python train.py --d_model=320 --n_head=5 --norm_place="pre" --rope_base=10000.0 --tie_embeddings=true --optimizer="adamw" --beta1=0.9 --beta2=0.95 --seq_len=512 --train_tokens=260700000
Each number is 128 + 32 x the weight over its row's rms, rounded and kept within 0 to 255. Layers, rows and columns count from 0. The size above them is the row's rms in percent of the matrix's.

# layer 2 attention output, 320x320, rms 0.059, rows 312-319, columns 120-159
size [ 94 105  96  96  96 104  96 101]
[[146 149 142 180 171  77 135 149 131  91 165  70  94 156  75 150 128 171 112 106 102 166 134 109 149 162 118 116 120 121 115 144 140 141 125 111 138 113 138  98]
 [174 156 107 170  89 164 171 149 101  77 118 136 147 135  99 144 110 131 124 132 126 123 108 129 173 114 147 124 192 139 118 180 168 139  90 127 174 225 129 103]
 [123 122 123 116 119  78 102  80 135 102 126  97  66 147 165 188  70  99 128 111 116  92 154 105  84 112 117 103  79 217 163 117 129 109  73 171 111 127 128  91]
 [151 182 130 116 160 123 146 111 147 139  66 160 186 157  80 150 109 120 123 142  82 124  87 128 109 138 189 122 172 128  89  61 130 152  71 106 118  96 135 154]
 [114 114 120 122 135 125 114  68  92 131  98 111  56  99 177  85 103  58 167 169  94  90 125 109 147 133  88 115 164 106 138 131  94 119 157  93  86 172 156 139]
 [186 115 114  92  92 110 130 159 121  80 134 115 128 158 181  57  91 114 150 177 140  91  77  99 109 177 147 161 117 157 138 177 130 111 133 118 161 122 132 150]
 [138 145 145 175  69 151 115 109 151 122 199 153 101 146 124 139 127 127  99  78 160 138 125 118 130 143 213 117 154  70 169 162 164 200 107 125 122 174  82 175]
 [124 138 127  39 105 139 105 109 188 162 157  89 139 131 112 131 138 183 110 132 140 113 115  85 116 138 149 124 106 114 122 134 125 130 149 160 173  98 132 109]]